Weights of a small GPT-style language model, trained from scratch on English Wikipedia.
Architecture: rotary positions, no biases in attention or MLP, embeddings untied during training, value residuals, a smear gate, learned residual scales, capped logits.
Each number is 128 + 24 x the weight over the matrix's rms, rounded and kept within 0 to 255. Layers, rows and columns count from 0.

# layer 4 MLP down (transposed), 576x224, rms 0.132, rows 393-423, columns 32-63
[[164  78  87 177 127 114 144 145 157 129 150 142  85 116 128 142 130 146 112 119 118 142 153 156 136 127 128 102 126 141 125 118]
 [103  80 124 113 130 107 133 175 142 146 128 120 153 109 190 121 137 133 146 120 131 148 132  91 150 127  91 111 125 142 147 135]
 [138  77 147  80  77 118 105 139 136 121 126 111 107 168 155 152 133 145 125 142 166 134 134  89 129  92 124 102 153 114 131 166]
 [138 140 123 158  82 122 123 152 112 124 134 156 116 111  98 149 130 130 139  95  96 142 155 150 120 117 117 100 140 174 125 132]
 [123 119  75 131 129 124 180 119 153 105 128  96 130 111 125  69 125 127 127 153 112  84 140  93 128 141 101 159 117  69 120 148]
 [ 88 148 119 127 140 117 163 127  61 148 143 137  95 129  79 127 111 149 117 154 139 100 137 118 115 113 117 112 146  90 110  74]
 [119 118 107 109  89 149 125 135 135 111  81  92 119 108 102 139 158 115 144 143 134 198 120 107 112 109 134  84 114 152 151 168]
 [129 194 149 133 127 132 179 130  94 165  90  95  91  97 170 142 132 117 161 140 105 141 107  89  86 125 104  77 127  78 151 133]
 [131 125 161 131 122 113 119 126 161 130 126 125 111 155 111  90 148 134 106  85 166 161 130 118  90 159 133 144 161 137 132 113]
 [116 140 105 147 152 101 117 122 110  76  78 106 128 108 173 159 146 147 154 136  73  98 126 109 135 119 144 140 136 127 122 108]
 [122 117 203 149 108 149 158 148 144 141 138 142 124 169 158 105 145 184 120 117 122 135 124 120 108 166 104 139 105 138 136 125]
 [134 116  93  95 137 139 188 181 140 141 131 149 124 122 136 155 129  75 133 123 132 170 104 141 141 135  87 134 158 144 131 117]
 [ 91 164 123 131 125 177 121 135 143 151 156 111 111 125 169 134  92 156 128 122 100 107 129 176 155 121 120 122 161 125 102 179]
 [ 97 108  98 172 123 127 146 129  66 163 128 126  92 145 196 117 141 143 153 111 148 151 116 108 151  88 145 160 126 143 121 168]
 [158 106 115 153 136 148 115 149 159 124 115 114 123 168 149  77 133 136 151 110 111  89 132  96 109 141 153 175 136 117 149 118]
 [117 163 102 136 131 163 121 134 131 172  83 117 140 109 161 140  92 138 137 122 113 150 162 152 142 117  82 137  86 100 119 148]
 [ 87 139 137 147 133 165 133  89 123 123 152 141 145 144  93  75 137  72 107 165 118 163 120 106  94 128 104 119 141 124  90 127]
 [149 120 123 102  95 101 155 170 102  85 135 168 132 132  84 125 134 151 183 126 144 142 115 107 159 157 106 112 143 146 147 124]
 [126 168 100 130 145 158 122 130 136 138  60 125 159 135 127 112 141 102  90 143  85 149 118 122 129 131 160 120 176 138 118 135]
 [ 92  62 118 156 132 106 115 140 160 167 123  90  92 124 117 106 135 122 105 164 147 113 111 139 142 144 108 134  95 108 118 148]
 [125 112 160 121 156 151 109 147 147  87 146 154 144 185 143 109 122 184 113 134 134 100 109  89 112 104 146 126 147 120 102 130]
 [120 111 172 141 152 164 133 126 123  94 160 140 125 142  89 103 123 134 141 143 149 168 149 150 106 180 122 133 129 171 139 169]
 [155 126 125  91 129 144 147  54 142 102 108 136 100 131 121 150 177 158 128 176 118 130 148 119 173 115 133 125 154 113 162  98]
 [139 171 105 152 126 156 121 139 115 193 125 132 148 127 100 139 119 165 162 123 126 100  98 129 153 121 134 107 111 140 154 174]
 [128 124 128  99 102  99 123 130 107 180 134 157 110 157  98 188 119 164 114 132 134  84 132 112 112 141 113 152 162 126 118 158]
 [138 187 108 132 109 139 111 147  76  90 125  85 149 131 154  68 137 122 117  94 140 128 128 152 175 154 132 160 119 154 149 146]
 [ 76 129 126 111 102 155 113 144 179  95 134 111 147 173 114 105 142 161 112 148 157 144 152 127 131 105 145 148 142 128 140 127]
 [115 150  67 126 107 156 134  91 131 140 125 138 149  97 131 141 138 137 124 134 102 105 102 111 127 107 128  95 117 112  76 121]
 [120 180 121 137 121 139 166 140 120 128  99 122 123 146 207 122 154 127  97 108 123 160  75 184 186 126 143 116 170 145 151 154]
 [171 162 130  89 123 132 137 104 150 126 116 158 125 132  67  98 126 134 132 151 102  87 146 105 106 173 171 141 149 106 104 106]
 [ 96 117 160 139  99 159 127 101 121 131 134 105 132 137 105 108 145  96 151  94 168 136 136 120 104 129  92 100 134 123 150 148]]
# layer 4 MLP gate, 576x224, rms 0.17, rows 394-424, columns 32-63
[[143 137 110 109 148 145 132 104 136 139  92 148 122 133 143  79 150  53 117 161 122 109 105 100 126 122 128 134 141 168 124 109]
 [154  99 133 152  90 101 138 161 168 136 135 113 132 156  87 149 126 155 119 166 108 165 120 107 107 133 133 119 150 127 127 156]
 [ 99 115 122 147 123 108 131 121 115 154 106 139 152 133  83 121  83 106 161  72 107 153 133 126  80  97 125 134  60 135 118 124]
 [109  67 130 110 132 133 122 122 107 168 132 137 113 168 149 104 135 132 124 127 165 123 160  97 130 144 127 115 109 109 128 146]
 [162  90  89 122 155 148 106 154 122 131 126  92 157 115 163 166  83  85  97 129 137 140 132  92  99 113 123 109 119 152 153 127]
 [144 153 145 145 119 126 133 128 137 160 109  91 136 119 154 143 158 132 157 130 161 165 119 130  89 135 133  98 139 145 148 107]
 [ 91 133 111 120 141  73 131 132 136  96 128 122 174 148 100 177 131 115  88 113 104 136 108 142  75  96 140 109  80  89 108  99]
 [ 80 148 134 116 162 132 129 103 140 143 129 104 130 116 118  87 159 134 108 139 122 127 132 151 100 176 176 123 161 137 144 126]
 [ 90 145  88 104 118 116 115 152 106  94 137 165 114 129 167 135 129 138 129 131  98 136 180 130 124 114 170 156 150 143  93 126]
 [161 117  79 103 131 108 123 116 123  93 161 113  96  86 125 100 108 129 126  79 127 140 149  58 111 124 134  87 114 146 115 151]
 [150 137 147 104 153 112  84 148 167 104  98 133 162 136 108 100 112 142 103 136 139 142 121 157 129 133 125 115 131 145 127 130]
 [118  93 123 138 132 135  98  78 134 119  98 115 121 121 135 127 116 129  94 118 115 127  89 123 142 206 107  93 143  99 127 101]
 [131 117 150 122 134 134 135 136 127  95 121 121 119 137 116 137  90 133 141  97 137 137 144 115 124 128 170  84 168 171 158 107]
 [124 129 119 153 124 123  92 117 118 112 128 158 155 167 104 157 164 124 118  99 167 150 148 138 149 119 137 125 116 147 130 105]
 [133 145 120  41 121 121 128 114 152 106 124 119 118 148 121 122  96 161 170 129  93 122 148  97 118 139 140 161 117 124 104  95]
 [ 67 100 131 108 159 160 147 128  78 149 126 124 117 113 131 167 132  88 107 119 119 169 151 110 124 123 122 134 125 135 126 120]
 [140 142 115 108 116 120 122 162 133 106 135 131 121 175  76 132 128 138 129 122 146 164 131 110 113 147 152  97 152 160 111 160]
 [129 163  96 126 105 132 142 154 120 122 127 124 135 145 194  85 142 122 156  94 134  89  69  66 149 145 173 130 148 168 120 153]
 [ 97  82 131 122 176 126 128 102 101 152  95 102 142 137 136 106 107 109 100 133 153 109 121 116 109 162 116 119 145 102 106 104]
 [121  79 123 115 135 121 129 145  81 137 135 109 140 142  84 105 141 116 124 131 132 138 120 121 107 132 149 120 171 151 142 146]
 [129 136 126 120 141  85 121 150 142 142 176 145  98 112 159 125  85 127 129 100 121 108 127  90 128 155 149 154 127 133 126 155]
 [145 149 120 115 138 150 106 117 141 152 131  91 107 164  93  99  88 111 138  72 137 130  90 160 123 162 133 116 131 144 153 120]
 [101 169 114 146 139 111 127 130 123  73 151 139 156 128 139 111 138  82  86 155 123  90 152 154 121 119  96 128 111 116 160 105]
 [123 154  86 134 167 131 112 117 143 163  97  98 135 154  98 116 123 175  87 111 137 147 138 158 120 147 116  97 149 106 107 144]
 [112 110 121 165  83 111 144  89  86 150 168 128 151 112  96 110 101 136 105  83 161 131 178 160 168 142 147 177 158 103 119 146]
 [128 177 109 136 128 148 114 132 118 170 103 141 139 136  89 136 115 135 114 147 131 170 119 128  76 135 122 139 147 117  87 160]
 [108  96 173 107 126 107 129 132 109  90 115 105 170 137 127 123 105 101 125 153  94 146 159 120 111 144 155 128 137 133 108 100]
 [142 133 119 142 139 113 117 124 139 125 140 123 121 133 107 116 123 104  81 149 147 100 116 125 142 154 171 161  84 141 148 140]
 [103 123  98 141 111 142 148 127 106 153 165 115 142 135 116 103 162 164  73 130 116 115 113 129 128 166 137 104 142  91 135  98]
 [148 149 119  73 133 135 153 121 103 117  94 113 147 132 147 119 151 104 112  74 151  99 144 157 141 183 116 112 161 145 168 115]
 [116 118 157 133 135  82  84 132 157 133 122 109  93 150  99 139 116 181 128 137 120 129 150 128 138 150 137 130 118 110 146 141]]
# layer 4 MLP up, 576x224, rms 0.178, rows 394-424, columns 32-63
[[126 114 120  98 159 180 145  78 108 148 143 144 121 129 145 110 150 143 141 130 141 132 119 120 142 182 140 124 108 164 144 135]
 [152  64 154 136 114  93 118 118 138 133 128 105 141 149  88 127 124 138 151 135  91 147  81  82 110 110  99 107 164 111 150 153]
 [146 159 139 115 108 133 144 117 152 128 135 138 134 161 138  97 151 108 147 116  84 152 126 143  85 100 144  86 164  80 139 146]
 [124 111 128 109 149  89 115 145 129 140 115 115 165 159 165 101 162 125 111 114 125 151 142 108 127 161 146 141  78 107 152 117]
 [ 91 143 198 168  93 119 140 136 143 108  95 115  81 112 143 109  90 127 116 119 164 106 187 144 113 144 140 110 151 134  77 126]
 [134 142  98 173 106 151 102 143 128 119 138 149 190 106 120  99 160 133 148 103 149 136  71 101 140 114 131 112 151 103 100 109]
 [138 124 119 133  92 116  99 149 104 111 134 116 155 125 120 136 124 100 155 129 169 110  91 136 124  98 106  96 167 177 170 104]
 [144 122 121 123 119 121 132 159 170 125 127 109 102 123 142 125 139 120 150 106  98 141 110 147 102 170 144 126 126 147 111 149]
 [131 137 119 108  90 103 145 146 106  92 149 127 178 112 152 141 123 162 143 109 137 118 138  99 148 108 110 132 125 129 132 116]
 [178 169 103 126 129 163  94  58 122 133  96 141 135 125  93 128 134 106  92 132 137 131  90 161 154 140 190 135 162  85 101 132]
 [166 159 128 115 126 127 135 104 115 145  96 129  81 116 148 134 141 110 130  92 140 140 113 156 111  96 137 115 166 116 149 130]
 [ 98 172 139 110  94 165 128 138 158 139 107  93 110 165 112 147 153 126  90 136 126 122 104 165 144 154  87 122 129 161 135 149]
 [113 124  92 124 135  96 110  97 111 136 133 112 135 123 167 147 126 126 113 128 123 163 160  91 124 139 116 106 139 120 142 117]
 [130 135 112 155 113 153 107 120 119 123 132 162 136 124 155 149 108 165 100 131  67 118 140 110 148 151 134 123  61 145 145 121]
 [188 124 113 126  75 122 147  76 124 132 147 120 108 138 125  65  99 128 128 119 135 122  80 113 106 106  98 119 107 131 174 110]
 [157 145 140 100 116 100 117  76 140 164 155 111 122 106 115  72 125 149  78 138 120 180  95 134 136 101 132 136 134 126  76 124]
 [101 101 133 137 127 108 105 107 103 176 122 130 111 111 116 118 110 106 170 147 126 136 113 106 179 115 166 153 116 177 129 126]
 [140 154 142  86 129 140 177 126 118 128 120 136 152 103 177 124 140 126 132 183 141 157 131 150 146 102 110  95 135 154 110 138]
 [152 140 140 112 174 148 125 139 102 161 112 146 119 100 156 120 105 127 145 110 124 106 166 144 100 114 155 109 155 149 171  92]
 [154  90 125 110 160 119 108 126 114 124 109  85 122 122 152 164 129 144 140 160 127 123 150 149  89 125 142 124 123 114 106 132]
 [134 107 121 106 150 126  94 134 120 143 141 128 157 142 171 143 108 152 127 149 123  95 149 131 144 134  97 150 125 144 114 113]
 [ 90 154 106 123  76  99 109 107 133 132 132 120 115 127 127  88 107 139  77 139 109 136 160 133 132 111 139 107 169 122 145 163]
 [191  89  69 132  99 145 101 101 117  94 132 110 140 102 145  97 149  99 172 180 148 150  99 103 114  96  96 117 111 153 107 134]
 [169 158 130 159 135 106 116 147 110 130 149 139 127 130 112 166 114 103 156 108  93 164 160 154 162 116  97 113 110 124 106  98]
 [122 156 120 143 113 153 127 117  93 153 116 157 129 140  68  87  97 131 127 152 117 122 113 134 139 133 126 191 110 130  88 161]
 [175  79 180 131 123 136 140 111 132 132 152 165 108 158 122 118  97 113 165 143 140 113 133 154 145 173 117 154 114 130 148 117]
 [106 110 106 128  95 145 112 128 152 162 155 146  97  94 149 131 136 135 139 135 120 130  83 134 162  93  96 117 145 157 107 156]
 [144 108 167 143  91 147 150 126  59 121 104 144 124 141 125 116 146 111 113 125 144 117 108 110 125  96 137 119 112 160 129 124]
 [154  98 120 143  84 151 128 129 163  81 131 116 104 163 131 132 136 129 110 152 114 126 141 131 151  96 134 105 162 157 132 126]
 [155 156 112 144 145 118 121 108 121 124 146 150 116 137 117 137 149 124 141 169 116 153 113 144  86 150 145 117 183 165 133 133]
 [127 107  99 119 128 112 159 114 133 119 145  98 136  89 132 125 144 142 117 150 125 141 103 126 163 133  94 174 151 131 125 137]]